Each number is 50 + 12 x the weight over its row's rms, rounded and kept within 0 to 99. Layers, rows and columns count from 0. The size before them is the row's rms in percent of the matrix's.

# layer 3 attention value, 64x64, rms 0.17, rows 51-63, columns 0-63
102:57 58 60 48 36 51 39 52 38 63 63 30 47 49 41 45 44 53 40 59 55 52 34 48 41 52 67 31 59 43 64 58 28 63 48 45 66 37 69 28 33 56 51 47 61 42 57 29 51 52 31 52 31 46 84 58 59 69 43 42 47 64 35 39
091:52 57 62 60 61 45 58 42 36 59 56 67 65 31 23 62 56 43 44 61 65 58 54 54 61 43 53 66 48 47 36 34 56 24 46 62 35 35 47 51 55 54 49 68 39 41 41 31 41 56 34 33 49 25 62 33 68 54 54 30 45 56 47 66
103:37 54 43 50 53 36 60 57 76 26 40 50 67 36 85 37 47 41 46 28 43 44 54 59 54 34 65 36 45 74 46 51 52 58 57 39 52 49 54 50 26 37 52 61 61 48 57 70 43 34 51 45 49 52 53 57 61 44 51 53 25 61 36 37
080:32 72 50 34 50 41 59 56 36 30 62 64 43 55 63 55 47 45 63 49 52 46 57 40 50 47 39 26 82 41 50 59 57 31 34 64 47 62 51 58 66 22 54 38 37 65 59 47 37 57 43 53 45 48 54 52 55 59 48 82 51 34 61 49
075:65 31 56 54 35 54 50 36 35 74 40 54 63 44 55 63 31 55 72 73 46 41 60 69 63 66 44 65 35 41 51 34 23 45 64 43 46 48 71 41 57 58 65 64 47 59 42 28 52 46 50 43 46 49 45 59 62 40 58 54 57 66 42 57
103:42 46 50 53 50 49 23 64 29 58 51 39 43 59 35 55 51 60 43 71 61 44 37 47 31 58 40 40 62 36 80 60 60 75 38 37 44 59 63 42 50 47 47 53 46 51 43 45 56 32 70 50 33 67 79 65 42 60 45 47 61 43 52 43
100:23 55 70 37 58 52 30 63 37 37 40 64 33 36 76 39 61 46 46 78 53 45 51 73 40 48 40 54 61 33 56 41 40 37 48 52 51 55 50 48 56 58 57 48 48 58 47 44 51 72 35 61 43 35 62 48 46 61 55 79 66 44 50 46
129:46 56 54 48 30 50 44 32 59 52 52 37 39 28 44 42 26 49 54 69 61 36 44 46 32 39 34 66 47 29 58 40 41 54 46 50 47 66 30 48 42 80 37 49 52 61 49 34 49 45 37 63 67 41 58 35 55 49 58 35 54 42 63 26
121:66 63 35 47 33 43 67 34 40 36 72 57 53 59 36 53 55 61 60 46 65 13 39 41 60 62 59 51 50 31 47 57 53 54 43 38 25 40 62 63 59 78 38 45 39 48 55 30 48 44 50 49 60 49 56 38 58 60 55 57 50 33 55 41
114:52 45 76 59 57 66 30 50 46 81 49 26 47 39 29 50 36 64 35 48 40 69 57 60 50 51 48 61 49 35 59 38 26 70 51 48 59 61 66 30 34 56 61 57 64 49 45 39 62 55 53 53 55 55 47 61 37 55 36 33 43 48 59 43
115:46 49 50 51 47 63 40 77 54 47 70 54 82 40 58 46 63 36 40 65 38 57 39 70 54 61 68 54 48 64 43 43 57 28 52 67 61 59 74 46 66 35 54 58 71 42 68 51 47 54 49 61 49 45 65 49 67 49 41 64 51 58 60 66
091:45 44 52 59 53 61 63 37 67 60 45 62 45 52 41 50 28 47 45 79 43 66 45 53 56 50 48 51 50 55 41 26 70 29 59 38 25 45 26 53 46 40 48 51 75 48 43 57 54 53 49 48 40 40 40 24 60 51 76 48 49 66 32 57
106:72 46 22 36 49 47 56 56 61 39 70 66 55 60 57 56 82 46 55 10 43 45 59 39 59 48 67 50 45 45 41 50 68 49 53 57 35 41 46 54 50 36 49 42 46 51 49 60 54 45 59 39 53 73 31 59 40 31 54 39 55 44 61 46